Weights of a small transformer language model: no biases in attention or MLP, untied embeddings.
Each number is 128 + 32 x the weight over its row's rms, rounded and kept within 0 to 255. Layers, rows and columns count from 0. Numbers have three digits each. The size before them is the row's rms in percent of the matrix's.

# layer 3 MLP up, 2304x384, rms 0.0649, rows 1670-1706, columns 192-383
097:127143116197097105081159156117145158158082126146099136147106109118148153133117143122129114209099174130156090135112114116156121118081123099111076129179093167123106108114158124156171107121139107171059051101136106103177126159076178121152151094102155134105168119168091127093153113161097080127141116123101118080063157106134163121156129173150165138065146137091162078115159095128119145093070131187120144121116183101141118047110088150106169158137136092117149091148174106092122104074058156124136113120099093144148150190150148138115094162164152128180096120096120135176171142149157072145
103:159183156113107040122157158128107089134135165148092060158101078182106166108151099110148102123129194105158142122097089147093133109142138145137143148131165156124124119089114146208123121136100103144137133055160140157124145038080090151105106171128116158125168130113101107073097148134132134153134147183146192100135071149177168143110102136064100125098141101127175159163089155133073142120221119184129087176108147132129114063186164121131142098088134096137103077122140048168184155184110058113142137102176074099166180081114113118144094105077095129118100193104104162168137120117159137140
113:067176193137164110109122123166110147121131136094217170112136135084109118138073071123065124086106148133183095124153155161128165172096155125117089108115149154149124161100107119109123153105168130184117114125165155171113132168160076148143151111177114144204119138123144113133159113082113095071083069190147088134085142121090137123116162145113135093143126139139119117142161084145082093172174091148131144099101091080106122110136134122101085130173165143142091115123169126129191147130089121154114025133136111149096175078169178191143102071150200125091123154164116107059146107133120126140
092:075116113134149150155080091134160177135127174134159146181117158119163076171145164114168100118152138084111119132090136089136099138118072107164098127134127124134144141162099064096116125054096215126098200166062117071207128131073135078116205122117131131187111057145122105188126122163098136105134073127136142095127149131202167130178092151089138107112123118097125142134143143071164083140124137095097155084129147078051108186100127115113125123150163149102152129128138133135170135123083130106137092147167114170123107166109103128074064182126150105197139201124111157118171111114168123146
081:074175151122148111147122177045102092181153121163134115098121144127123136155117128118174159101077109133134143162146055158138147139164058107129142153155100157125134171155155161145183121128138104119105183075135123159144128135134182123160093143192112146099115121125130113096202130127103090162112100124131197134118063083146115129123176116147114133095173094110130072159166154117148093152138101100137148163124136105142075107124129094181111135108086133131068144137203158149135148135123132121122221210081130100063154124117131110136149121111112135147143166136086133220070116096158147106
087:115117083136149154138135166099155135109059113118111139112109066078072136084134187077150122117176096135097152115140150082129113175123073113140167113149151095094028192142062162169131072119155121144132135148120167161118095116119138101145167131083161133132190099147175158145123130090157085130145164135113146137105153104072081111144071140078138107068159078161153186175122106124111143140141186092135170126149072167160164117140151126162107130193080129141158126071135130081103073143173105126092121153131118119106131073102073087091093160149139108135088079149160154154149168127111089149
110:122126108106112121084160120115162054144153074105114076078137073070167196117115141109144133121118116141130072147126194160137114155150113140185117056151153144096111109107099082126102122141123178101076095148149132175132128149189117103152091170163148136139101158092087112113122101133119076178117132073124174122068133109129133149112132086134112101133120106102168108161172148129112137118119104122113192136130108116179112130096093055146129118089110145110127107174105106116150147143130126129098133176097104109169153114088126139148147135168020143066079199135123125111159117139169107121
090:108115114064062079162145088160103122119071187128156194090147180167148119140195131189058177109128136141151197099144081165100054129121092115111123181118098123111161127123079096117091169151154135124073108149120103107109085123183083120147126074174123095162164169097169115121136152133134142131134152134127154068127153094166197149112099134106138125148118155117084138170149140143104122158187117166112123159154172139146133122134141101134136125196131135121143053107123140125166133185139033196115118095085113096100157124143123147138172113188123142108150048121151147191139175120155115126
102:135153118143135126067095095132113135145104113100153114134158114092152106092160115130098073188122074102136107123133158159197104155114056119118088143054116098162127110076146099115157113090083147072138126131091150175121099141105136131154053106137133147110090176163069136115104154123081142157139167104151112154134141133148109112079079119097080115169098147128112054122111091126149136104104143152127171157109125065151129139133169074124140122102150108130154109165167092143192139107096152126133089130139162132135111114090150075115178169121123140103174148131176061255176097131180175154
093:127099059076118153177076108147093068175117094126137163160115142113152093129141131133139153090133144132128147134092128138182141108137154128130076041153141114135116119110161198122078093096112134082096108133071131164120168134116118114097165147152173082155147139146118072126130109112084123095124148138125074113091145122119125151137097146090073137177135103090095170152135164118125119138148121110161161067138117136147101172106178152199157145125072098113153093099074109117138169152126110093065136122139089140149223119137126104086099152094098135149145148112120174193138209094120120139
124:096139159138131158098155135142116133178035125099247156145077148089129131168083115190127102165080150153124155121166126161089113106133129111093184150177134143142069115155127118120139133089081112062122123137055157110145120112112097148129173056112087115131145139147153106159132061090122162142146189119130108059149126145067088138203152105138091155097156096085131066143133115210101136120107163173128097155193128122172127102074127141113110037123105131115102133119146114148119142108152131100169156161160128138142110131133054132041147133127120093012093084127153147153105117161124090119
112:164165115150116159107150176145136143172103124139103084150087090123159114082158115166161183199121134130156098109154090089096147070170121075120106145173132156159174138183144105114122099190142114104130140056107131141190169159071132114133122118168104119218133138135140113153173116158071069144120127187135139155172119129166140121114138164068101116090181118100183130167129140127127140170140152131206086060160111140150107161165201113161156153107154140195096088119103090147136168153125115110141107082135108058132132133148143122144097146180172155127083109149079118086149126084180115128
093:150128098136151108165129098145126155110131141126158161171105165172119118077105144130166122132114145094101090119142144148114135120107091156134158057148127154122062118151129121112185131131142126170094197078098034150140125121146109114123164129077151120122155126088111167113135072117122148170150197116090104155079201176048133153147108176155136055122182174123113112104086101133126075158084176095116145142109094109142100138070111116143081124137115223088124125150126130133095135131099088060145045102158156145153081130104086140141150163113084154152099066107139128128112081148122119136
094:186158124089129066161126118104068118141084159233117079098110125117158110104168165089169143058103067104140136143112089106126143152117122134097125138180144147135088102077139128096160127053144145136149088132157171166185166125144184128124130123150133104097123081106163098150130207117187154138209137095140136090187112110147126124164124118079186106104176165142080145145132149133149178112153097137118090087142132100118151116165135099116141091080147138124139108170152155119086103170142157100087092115129079104137124104119118072065186174102161130143154137156092181146143151134175087143
097:081107155122104116124125135131138151119106115213107182165132164130130153126087207092114123148096171147146095154141144093149135155124147165134070130078090142101150126119122111137086075118090183099179093153142103162114127076107106116173102178151108142096156155103081124117140117086114145151102186135147158159143156136089151090098073056121166063138129197080158141165079132152122151113088115162144133158168129030136145106133161117099096114141175123096158110150150136181098140100118107083137118051122122116162140140129149064170174139136125184103092085084097154100096104153142143145
092:064130130134144146117177116192194130127120090145151127169145160130129150158126141136122179156126122153123166107108159116101122113130140094193093063130186143097057173133136165193156152103087095153132107131093115105104106148153106135125131147204127138162130177155109137118140103164145067083167126086154071106165122094166104130097121131137102149125181174022170121109143117143157196102182171155124146139161128092138142241152119118124129156097156100125127092147094123106144142109134116105099174138167163072145172096143089116133111133134147178097105155186137082118102128125152144132
086:141128104138119138140064141147077114098151093136181131104098129099098119156143107113193170119098131167099111151122110117138092131232111130151135139102085120101145136179132129115143147156108141069125074133144125128119114149127196117116134072141101103152144140169080122140148088154156174157065148129083129110058134145131118134133159151145134107122166120129219118134121130099138147135212089160144131116137133140149146098122108130135075144085144041161167112125120121134144171099148124114161079129174104152100132118130103144140121113150082159066114215172137089142100173099128110119
079:092110108200141115131060170216183100114163155197154111077082092141103132156193117132151193160114147147102121132109085124131118128106076100137138079116108132147157086122208065120148088152142176153080142140064095134095111087097135106109187187124101109125127069106106174183139171140082130102158166186136154111125055092175105123079146137130137155118108133137151110100119180095118132093095133150121112073149106135109141146115112056111172122107082126137135114150157102164121125173093156144095041117145172141139173143093118119127136119138105170195130147111097093145150105127115160160
103:175157129117158135111106076135151168152177114133141098184174136101113163105138043075135179116094137146136113085073198134163112145153144139153094070153135116107154103145149079133152097120139100130134137103126037172121128137100137159094150070135143084144127108145149149072130105122106168085150148162166139087132089139127100123120095127097125136075131124097145136080084128130201143096175127061135113132040113077130128141107133110057140101109180116141183077119171131137143180111130187087119132100088103169145133178078119090113161180111150161105149125147181160121123120170162096090
100:160117075171114126152114166103156158150146134138106090141055124164080146129076114144168076168126129095078107133069165148080141106150139103088151205105112090158096120124152177115131107115141210136159061110143145129072133124171162138083134134124127110135112077112088110095158096113165124125141149082148131108107131120107147120164149088163113133178138117167187140079145074125122100111150104137126182085130120133130181155166096164147142117158137139097032147151120103168172160106165182122188064150142146130094223100113100125118134116148109112116092088167127111129156100174153127162
096:143136165064151118159112124110083160162109075137111115133044140131127089158084110156131141106214093088128109128141167156160119133130131121109128112146061140137094125168103128155098102117164129093115142059121110116173114188111143159098046116144104124161093153128133185157185187116118137089132153140093087109170096137162160097146151095150102154118138111087080154113143168082087145068122063122197130116138162173126169116185107153122133129157126082173145158153129127099117147124130133102099184173086103227184072118108143160092148104137123246144130127104115208177124141144128114086
107:138166130178048146139076098106129111152164160127133181173168186096157115154102187142146116145182164117080127090109111125152144109174068155104104223133148091111136112145126052152145127121148079169085151148128099147119110164102145146103099155166125058165152179138196141105120067123128104132116128136152106142147117163152117109106145088157063156076143146120109084170094105177139081166125098162116135126128081104077132165138069148099052131169156148117098117134082094125158127107089102118151160078137118100100111135138093121142132131119128097128108159096140128082064117192132103133
094:124172188172190112164141087117204167078125127113123189167123137101196164139099134154128140130093113105127119149081098118114204157103117087055114170124141163094163157120158150108158147116086091094101154135150165070053159115105125160098063116077189158106064130127144034097130142104094082094159123128206139094172107124148119124110123145150140134109147086094193122200128229088135131143181166121088154137129138134120079132174174119138153133168114118135141088124125129116118082173169150126131159118065103137171098089117093110093126193146174096107130120159124123137085064104071166086
114:133141164113091105083132069151173082125173099167101122130129154179118082133073133130109132096102099160157108097167136152151167159120085154138140163127124097130124113104159149081105111094117128102110143142095097144175099169138091163152127112111159144142145161115109144100106120094137148142117171129178107110084148107090119121101165146154140113116159120060181123157108172146142189117170179132147163145146136147117129127086108126137115112182109148080127141140116152163117151102184108068120114128171145161103101092144071163114095103134085121040093187129150094086105153130215140137
111:141121147157135165185143102116072159056135142102089179121133179155112100078195000050088199162153152072103118087116107120144133113160144101118078152148163167102119139119132192122139097119144106129096113122144129100092094126137125091120110117160166135210144090104130104131121153101101148095107026234126108093150140141129120133121168093174202118185122115164124143145136134123158131227093123145093075131157116160060122168127136118086123018126084116144092098120145117120142182124161113108152155125105127143108146163145155088127145143105135102151138131021120084114117153210148110073
080:199172108128166168081116193129078166145047124145156118124106079170126120127100130167118100133129053168160132126118119157119195157104152092120139158150137126146102085125175126137136126106108140124074139157147163182152157112119155102125150062130140095128100111074088133105105211178139100134151079133126135174105161128087163074138109126154159123161139137138083101150081076104118152121057120109142208135173141123163191108124115166130136134135077082142135124156136142136132154090092144189189094093086059130112147172162156121147121157125150060116165153131082094113145157142118147121
089:071111199124164122115157093114138160161122123053132138091128134125137160153160142123047136151103156182148146137104106159133153166128145143097131140118122092115124149130164127149092124065098184185144140151174149139155201156096156096149075098098129092181092127109078162126165139111124131134142161123189096089097097130147146171121132089127146125081131124111100157104114130148101116160091108114054140175072173112112138218102125173163142119136165118083137116188179082099168139103134132129095132087175097137107080137091143125157101161118159146148093092141139146200162131157144122113
091:083128098130112103118140134129134112159170096087115140164065164153138158119066118167092108154119135141000126120132123113104138115153144121096137145111130134155121126166050160168109108154108149068132150171167081109155133112175192093149130152125122162121134144131151151136126157167183138149142138135115156085125109083106111124123085149115142114076154142148148125128108126123151108137089102080092113045111089154136153115144096061139153151141146082148097151167095147147089075149136106107130098135145114189130139133168107138084138106061111176141159163130164101169083123096154142108
101:082151168125084133169092130104115202148147113145099091178132183136113128130081105114124069139140123092136113139172157133109122095100133122128111168122106160126127100085111107125085098149147115142116088147103120134097129133192152127101136152002214139122129155150082175100165121104186104113167157131147209158124134138147148134100157150151106127053122089068119167137125062064083126145123089113148169168139136167114132114211171165134116136127117127121167171060145096124171104089161121156116113164132155160110110127134062131143113167113142116080117138131130107159086098158123097118
084:073144091049150093160113163153084108108112099130160097159130115121102131136164115196125187107107158132116057160109109118131087131119084116170142156131109091132143130120130195132110086109169147157193140097116109117129147187167144164123110132172107069130171096117157176172118162103136076143080173120110158117116143089174064113136132181149071144127167092096116129162093133095110163127127164125097111143155112134140135114135086111211167085091171104128129117179106097106108149107163146155113133083165152122140069069173111151099088175123138134116117122103157133108153135108115092132
104:124158189152138108109161173173129191082137158110147074118148141174180149132115061130099181140168152152118149162115131138175133083190103126126104152110135142130172091139103168115124174125135145169100115137130112108084095131158133159070159113125137127063070163076191138172153143141103110106130141106131076111121104107126078119109156156083127151100125099130141143106127124155056156134118121152119120152094122030163056122101111143106102112156147096109157125109109155113094064149087117132147178108084125121135143104091046146127097188146133092154094092153121130126180087087157169125
094:054108157136155140124107197122120104117128116093147145139092116070142106098075140125071121132140099152133135108168133111094150162083123169123150162133116135163114128132176115130168098096148118148126164096143106155133132175126162120133144077123097196123109114136146125141157167122153178136108130142156103149169058080095145108076133104128112101185115167118174123143129155101143094090164195168081114051084158074146118075122122075156071145113126118156148135135122137211154152095109134164122057155174123091146199108067121186162098117154125124131132117173112126126084072165120093096
095:140179162114132101127099146159135148162125161146160097142075114120120172080107111100206098114127150139119141151061132148063066108122132146121165149079129099129130143137126106144137154118127165139052159103148146141163147140124096122120103103109134096128144091115152111164171155153140194090104129112152166100151155157115134138095172157151087152121099102109188134118121109173174094112098107147191108090108155155126117117111111146168073161147115153071150162176187058169062043139118131063223141090161122139134110170091151123136137101133092123091207130160101161146103133130140090133
100:087120161181158138122097144169131142170146172098133079136113108128100067118141137121088080153124139162110143166157134149126163156110133105172127106115116105064151124190108143100138180150112220095138126115076060128125113179120162098107141111037100106130150143116130124137121146100102106133129110134122095156145176172101187087133106136148219185114068138106124091115072139151121074115132102164127179129095203120115142123096140095131111113162097115094113176153096096084169127107129128125131157111125156112121117102120177162140080199174123127117140137165087073120208134111083154066
099:101131145167187141157148140155090127132126128139146166142146123056133199119208126115149098130089129156111077091102099173121129119170196111112078131130129154101140195167112109192150129178100100101158153175098139118164161117109140074156109086090124126110185137113085146117142125172102089168083080155128132088140121110177133085148092141145121129115105154171114154139066139142175156133138114121175151127180160130069117181103093126154133093139093086148144123156139128106111145136091111161104086096159020145170085180196121092123135129150134145158167113159141154191050114104121058116
139:169179246088144093186120098138073155098146133149130125108111097130098146099119039127158165107132151144129087119089161135198122087116178122157128159118130141163145143053128143095111140167135153145065100126163153138098170135178128141163163155153114118189108124153123106103139137131135021004114111126155092133147164110158122156085109128118121165139149147155127125116120100125171149175153106189169108152083091173137058121117104125085094074141193106169186090094184168123109160105085149087155121116157036147054142079144134139130102180137143141143112097143107146121198136170124111118
094:111106146088195123101114143084114168153083096090147101108153186089124134111108156197139094134122143103147131156139189129107083142096107126085161169160113145127067117112112110100111084130190098115161102132186172145131151180140112193215082123160140119157090116196082114130136170153121126120159154118157119153123151136101120129156062134185132087128160123130172148121184099117094157115143155167141147119105132136114109149137128092150113112122135232200113126109133214125116126124130100148095124156062136130149151136110138123131115092099172082141119144135178183113112130157108101094
# layer 3 MLP down (transposed), 2304x384, rms 0.122, rows 1670-1705, columns 192-383
100:161083092202141118103172137120162172128119112109099082130080124163160166123128130113149104161119086110107103189123144168130118134137068122089179087108068079137130194158184138171107098114077116108159097068192121165098121142135167135120054139165101158130174151125062171138066124109130107121085119143127149117139094126197081148100165087181154120146106073083119100106138150082084129107111118115086149130138146045147143082107135171089104146198120082109120136090193131077050086117134153116175110120100143089129138135173078116107142110136177132136107139121110121121136086122138110164
102:122109167121138115209196151107118201143083124130129143147164146101105059180132111115120156159153115139157193106167108134103135128079114132154120122123099153089167084125107129155056145096102158080173089080133255171158080165088155056163155169138091123135127171152142118071065125089067162169138163108116102075146144072067103153090139119122124077151164175198160109115148151152163100196068113136146142093119050126176134166083152107079114104121131128158146183139144152167163096146119101109146133143181126188108075175145093132102123140142128108170162103151092137140100160127136098091
098:094160089088097140126132111156140182135083131137086168086133098130066152201142097147166135078167168178148110129116102202149155093231136167102159136121135168142127105137118108112142130099151127074119090103125133099187103146081105077142095176124098096103107128115147141085081104080124106118116123166110089176108161125087070134084202106094106120138134135142119165158143123168104158126150150130108121129150128148067127104123134119160110201159137047141114102087130169108120088164141152135132167000129143116115143122173109147158156060144134062153060128137146073117097127090129141072
101:102053035135141143141134118165122176158117110159137110088177172125140063155174139092149166137126163104146161155096157049129104112134084079139110168106139116150134152149118077093108165125078132120183149122148120113167138121207121054160171157126094141124129114097168152131124160086122121084138120159109121078107187113126145155114119106142126150153183065130153140171143132100145095079139112130124060179126111171115132132150100115164187132109161115106192096147163075091145139104126171114080137146103144147139129124104174168154056110113129135117180185177104148110160121083078131145
078:129156098119117148193120133175145133157120128136073128168132127092110156180155113071172160159087155152175147114157120113137131115080161177097050117143139104167117129096108126148150145166062127148085140092120134103141136110115166118108068142152144132142101114109100096068137141143079122078168099130165093151167100117124131117116139119159174151091087096113140121147141101132169132184131146048082086144166122204145086124151115098151075201098143094131065188124193179142061084087094125116090146193088118106096135125095174103124056149093156152130103210136074116135093029110131129153
092:154183106112098186136117055093173168110124106156156145112130046112069202112113158118116177072180105135131163132165143051102118141160073154093145106112087171104093139187200098112158173075181154142124099128166113148102118144145126123111095146106125100119160104102148159116128109090116114160158138121115103159169155133042139113167106137067179160168140128145177144119161159087157155098120184099159089116074097170163194093097117103113115096130201155100149134202108122142092126134079152145110174154128038090131124106094156086108086135146108141109088183135149150147126189137092137171
099:103118098133104166157131093112149112200172103120087048077141077119116137096149134127171132092113070089141113140030148145113144143107149121162138130177109106109151133141179123152062147120149162126131152154151194146103099130089109092120139130140065109112061153137079114121163154125074064137146146073125131119067173112100176134119140113108064138137129132115157097204168174158130111142122102098074104166131104161187135073148098060123145158058145096089149143125132129104158132164137123121125112137096124133110082108121118080169135126171076121140123178232079111126178113149161187130
087:119115138148043090100126114185088138135133148140158141146153161115119151136097143142118160095136178114124205051118096178095089136127109154092140159096087085112170091146092129091114095110177159150081126124111116111102143176140063136121112143166132074149103152112164123161129157124127127111136190132147151136126178078121177130136116136113087181188127119111066216170181095109085106130159155134086096179131168121151114141133160091150153177151151084092119099122127138104143089128137063200110115089151132126066105120127143106191138108167136112124162092223115184134095141081230153078
111:154132124163063050115117092169163165129149147104086097113165120139159114136097098098107120192140076135131153126133096150202114074074053118148101115125133229085155127119165123117129122098086170124129119152134113162106146114137103086187088177110124089123060172116043151192070172160169203143127170144166128085159096100145103161108095149144122120160161110168135106113111164141137115098106125096129092151144097084115126145096070140128084143097176074101076139120154133138105127118117139132110105122085187134097088145121142113123165165147149131117130137160174163175110098157189060179
095:153087086041105125122082088121146132115128053152127156164151148178132112145127131128114118129152175179087136157165112160111085122110142105142119115122186129102095162149169182139129081058122154158104129182161141126078141083118150099067170135134153131077121168228150139118110117131162098080158157114130136130129112127124115143156074145071071164159127103141146152161161098110139083129168139125134091108116096195113120106095163157166230114126155102074091117190091139111098097134100147082084132160139118123064184104097102114143108106076133100204145089153085127199096138091092108124
117:143106161115137117061171184165164096162161112111125157138099155091153085136100128184137149141107141133179196153143139115152117155143169164141120157070148073131165123067129128129148110083141076142052132144127086123159119122135124189120146110103120126147116130183142096098159095117104104078120144135141108077150112120130190197136174131086137141114141109156150113181168116151124126110063104097140125162179130103157156141119118210146132068140122178085112127127139159123148133171094090054137116124081123102112142131063094153101087142107152159144178089106231168062187131132146144148
111:160160100133107105085090158145145149154075094133135167126135103155188084133168135085138134177158164146167117127155138111083149134134095153108128140144198118123191113147119128103112126055109089060138150115144110122147138112077064150109119118149106129134098155097112144148073145146091191136145163118145147123088106122099184145092123166107097089127113094177150085168132169118158138142064143078149115167098142127188181181158205165108170117095166127141114047112175151180163107139146118128235112167113147140165132114135073150194142070101133156109146148069099114069111086106148128117
105:110148136128153158061167123179110125106115072097135127135145179072130100159097123148149155186168225157157123108131111127095087196172029136111171160103090098108156052103075060099119089130156121133093157140134144089129094152100137135117153072092149102106187129116111114143128108112173113099098174112114066087124187123116164180181136211130140138151177131141085168100088101186113136139112175118093090137116120084157179132135119082100139123115118099093162100142141125174076071144147114129133125130137105157084124093137119115122059123119151159114138124139139127173158085112091039195
090:152139119140134076162198091102123135162121122129116104072113126114136126091120160110125125031063113082160155192112069116086128139144068137137105097085128131114125142123111096127122129039150119099164080113131148217149190104136125161181145132137166110072158124121195149134159145096120129186178147061131130129153138175142108113118093119142211124135191160132167130162072075139096161076156058140115105100073137084087151128112088129072143130096196124162154101150095121117110107135112203151119171126135188109106192144131142147103148118066160131151107114136101148107151149157133123114
106:131074162130105093092142095130141157209150161163118117102100119100155142107127087145109127122085091142111126143121175128171118081160091054153081104160144187107091153138129092131115065168086097154150130081147136116189093095142148155139119118151180125133161157140057115169162145148136170175105105149146120172165127105092151119085145134113101115148143158111149128154126147104154156139129141123030069141118072121074111122095132117167160134163119096158134112111140117146090139083144123148146168184035167105157154105143162169124211165128157187156119103073133128128072119147156143142
095:106149162074098093101117144138119115084151112129164069127144093154087163139098175131147129107128140104125080081139122144121137134161125143115120170129113145150118116178157099056131137220099167125129126144067117093150200134121105216124082175126153122110149188130098107127128146106084117066129070123152104112176151129147084180113119123147071113153187136096109112154162173167082122072158151084095072155100200082140099119105190192211141136132122126163111126088083131086142068105184120042131167112162111078135101103113179111140122148129158135112138132177114109114103118133113088097
087:161091089173099165127088096128080184085140117136169140110121112107106162139130179078152169155194123177143123153114083070078105124110105138151101172097137160076135122154095083122131126149129125123165104082161186141144101155085141099156126124133094118167125146212094191131118131043163136142082166135049111119125098161115117118145150126114097145109184141183157118137153113135105097197176105152161104097155131153167160128135063158154093206065117102128157157119131087107136110092115176079108111135111160135179125115165145124137125123171129146106136154152134099081095121090126111103
085:036125152114157139139126090171140175103117101127098027097171213135114102139133141102085142103120180074128164110132105074115155171117152148103182091078133138163125140142163100122174126124154090174140156152093154110143101124122145104060139182163129143147124166150154220174134138116102161102162153169108081147121153192131185113148167086078132117146107142104136129109098181105139099121154134101128155136106105034171076125136105131102135146090112142126081128222146142115178125102095129056113125102123169117179166111133154180118108176116126098098132151156079154142161127089126147155
113:134106148089125136088108161076126113129236166135161138127153127112165129130130138142111164159140143106175095062072104120100104091130140112134120127140117092113131063139163072149106102120105152122143131110124140129099148125124140152164116118158140113109113112168148106108154106110121124120081208152144116134125133119117096152088095074129132080150132103124186133119114142153166102098143148127094100093147173104146202139186133082132137136133093102096177178105159106161113126139133171102166150062134154119089106148149152109111151146124197117151117165148183116108093145066160139126
106:170164116175092137130173100114160106158125127059143173142101113131117140175061128164171092117100206073067108194104148154114178125107137140142089160105117127171118166105099117081154141137149178152166108161114158101145146138163185121048168136129123076119107106175120055144195079095163135100115132101121160126137143037117154126228158109138109161119075127213159175106179108133070140066159120101097154113150154115089114138139095119160151079134143148154044146121100144067122131098121139096149131106111101065092113115160129113156118180139072116135070067136138139105131105160120156092
099:125174130072100079148120159133097117121098175160141226123103119152112121128140117164115159133163084098113148137099158131108099148180156139122124142096113210115081136060119150102107100109141187107096054221175140125161155188128110145133115063165114109157098169131165093127117100168136121114127137124096128124128133122141146136123199167144136190180137141155134194165185131145097121076105040136139182160118145156142156124053135160153099160149052131133160120016116118140150167061156128150150126199110159152195156181128120135116141130148133192159121117130117195158112086067164145107
105:077167148150110152144083136119099087145150036182164142094137138112169127155143114111122104183117092120095079134096109116108141098115055137118129126154136117154141070105143086091208153161081120204123210142079155101190129141146158142171146141128134107152089150105178164188083144174171131155084054150118123155146142148152098167084168076095070138134101198143175088176074117178158108135160097141086085057154143139096121113162159151075121107080159119057144121124119188156160132126114142113164127079140164155145174103103140100088114175121161108154153168117138164104090145131160122138
097:109135141152211126213111167142192095108084138054169126125166144129159088133086098164146183132136081141198144098100062109130167139116145123090125146106126108123168148139152155111146114112153090129103176105175162115098159135144120193101109091140178146111120147141147089079106164138119130096161145123125156143153065167160184084061133127135168135157137115146167106100117124144122115149177148141074127162152084204139142087124156078165127126154145178088144083118123148124115083152069110078168154108057177143150182121055087113057144095116134129107121157187118157177105054089106140113
116:128087102100161139146140131117134124143177107163036138103113115165127115132119165109121165136121128192123127050136186126114126134111146135183180183143091058151101062093174134091134225118107133130124123183175091120127182133105121133143120096107061128139108110138140134133097134109175116148151123124139134108134117143080108164121153182149090132156111180102078131124100161134101094181183164134134098193129111151120099091130199114062127141101157157111126187094167094119153140132179092063127129088170131074152088123126113105135107176157169087151085145187120097152146137136173143133
107:153116128116090093163140139106083160097119128176107077161164153080146109146071096087132169181134135153112084175086106143104129132163154147115155129136141113119068101106120140100101063120110062141082171145100115153091130111131127204177106108129205107068136146129106148087079163032100134120133136130132135140130152101126082138084138145188093145164150096139171111093090161092138124132170116149071081141127131106039204091191103166124126168145155124206117154114087079190147141167111172122158131120144168163162114151102112112201172113097154148136115127116155139171115177152172108180
089:159126076135164156163071095107137130117134134148124085165149092154117090164084114155079163169067024153123121146099125137114166097133167122110099145152097130151063115117105143122137125135122101125125108116096128154122202130158141168101143148144142128124064117190113054115101145082193101166169122155092142068134118092096071143101136099199135113141175134111116148167088099130121126134082106188158098114084089151126186117159104158226100166118130032108138129124135125153062124161169109090119129152105141128120147083126255171089187162093192143109122131181171146170091127131065154149
092:091111169130158134144136105062143165187172121120177156083111150184159157101089192157094090123096157157121164093145101150145157136129136147140164092180143100121097179179109159126079104162068181119122102159191144112144125087118134126181156123164107093169089104120046174102071165127147142091148173111132163110161114154159137134085099137100122129119116095128139218116126118069140125151121107124065108152089186078066138181081091165137122127082116158113107118189154101115193145085099102125107133134129112114172156170117162128148128102182111141180062100088179120190162118100134125167
096:119138107132145172169182092141130088077190078166122135108159156099144159112179101171087145115146189192058178139180130151138113148150127174113161142184174107136139076124104166101131103176075095041196201117190171129106154164178143128089103149140140098097110135093151112127108132156107149089144142127087047143103053117106159190156131146116135083198149111167152123185140071160121058056137119119104127068138124147140089124064139108199097167155144085132108139119114126123106147152115110104122091077134129111124138148171170113121126148154112106139069082082166044145080091141096082089
101:106174103138117097110132081121194131192167137152159115151105198126168073101141127103142136149111132163126084150199090130099153154121092161138101183141169182129143154091131096144125126113174069140135150124135113108127159151099163154109098123115152131153031166159104154093124130062164095218203142112122137135140109097181171167115206066135145104132143163146126066133137121126128176144115082147136176113154153189125118100160106102173092085108151108107188153074122154110142145160135088142107126148133061164085154110121045095157170164147153092080089105127148134105104149101075105153
084:114149093089153105151131162155133123129090073128123072144163100127064161144166127122109183098097155133143116148118082122102107083115067110079135104164159113100059103091158119129115029119140146124162076166168168175200131109126149185163123193164095153135195107136184178122148167146112131152095091163127075107145152163150128131132114138144139096160158109164110153131095108135140128126131177131066108155096132164159080170095092132199141102153129101076104077167071076059104197101152099121117123110098154117150082148156120109153057114210113083144138134167116120122125120176149108110
104:125095097160120074060122112133138167100141100187169049113162110155121162175099215108104145130164186101125145086154137098137087146159137152116091143107156152144144195120133122098163145131151134161149125121094107105108111103099141194048160157118101141097079145100122148127160130133073113116197083141140120168215125079153150101156143155114180137113144109139124170102097098158089153120082108140129087129134111147119087133178109097082155121150136176102127078191127146092132120119093167116176127150147124111186128112078139169127141122135084131155101118117185145097157104098127122126
100:099097127145089190113110113164113127141139162072117094086157153135134139163098138159099104160119163172095159133132105127105122158091126146107102146175101108173143155116133144030151144196132148162152116055172149165086157186077144127156115126139104096117120120102135113167124113100117101156100145112157119152219143173154090191097088105148175172101087178144118143171143115100124115090162184131160090120163129176152119177089152093088106129104093134126137191165134161148120144108069105135164147175167146146130118144120162142116151087126150095122137067199087097141071061177160082111
102:124109122095160073143137167140130131128130160145136112153117136131139138149110164118166076062120149153165143152106106099079091112097120147138132155077132091135086151165132147126171142118113139159071141135096133174171156180117089102151072099121143087143135150078154135115156159120108164160123106106104177122124167130149098141138120153126121138073090127106190116198090093132239161155087134125132178124152128115158141166184183139173090118141091154123101112116154114176108083219167163084155169105099134144194097136170175093164163101140076125131228106120115165119108113148083044179
100:123185132102125134136107101150134094154113145153157088127206085108169155124128143128134146200148145164133171163179099118091185107133108104104132068059132114084117116189124130102105118128081182152113121139128156135167128150144157093071125164079113034123132123110135180128098083101129162158089136166129044140122095112108112077101082153098178110160141149135091057055097113140095111113155090235161110109105159111147128131055139152130113115096104064107154153112089133107122129151155117097125112117123089077089141096092135141118132131162078141055143126158100132133167098101085120139
102:069043105190122126179161161176144135102119132086100172095143111094117152170142084183129100128055112146131119173085115110101144141107144077110121140185141175157146138131161026132101144167131094111160144152173092114150149133134077127172096085101139092154139151133111178123116133135107100118136107177128102099109115094167095135088120183203133144148181145201103148161132103132114098151105090128153132122180133197138075122088101097128121119088118094175168120090111074137103123085132135119139137073171160121123103159197112105111083140202133170144148115150168119135058087084120129087
125:125149125160166151163204152192088133116105091118115131165175166105077075097128096111146121171163078152154097049162104138124168113158103126055137163124110118119123134128082118152120144131143102053157150111164151189128145149137154104167117157115104082112148128138130074086174135133102084121119115134112164169121154122117133161108101080162140126134135151085176172072176123150104153122114034106104110110114111117136103089152076100171128061138125124161131133143109079162114152173085161114081100125135079050125127106103179180163108133182171081059120149141123104115128100112126134044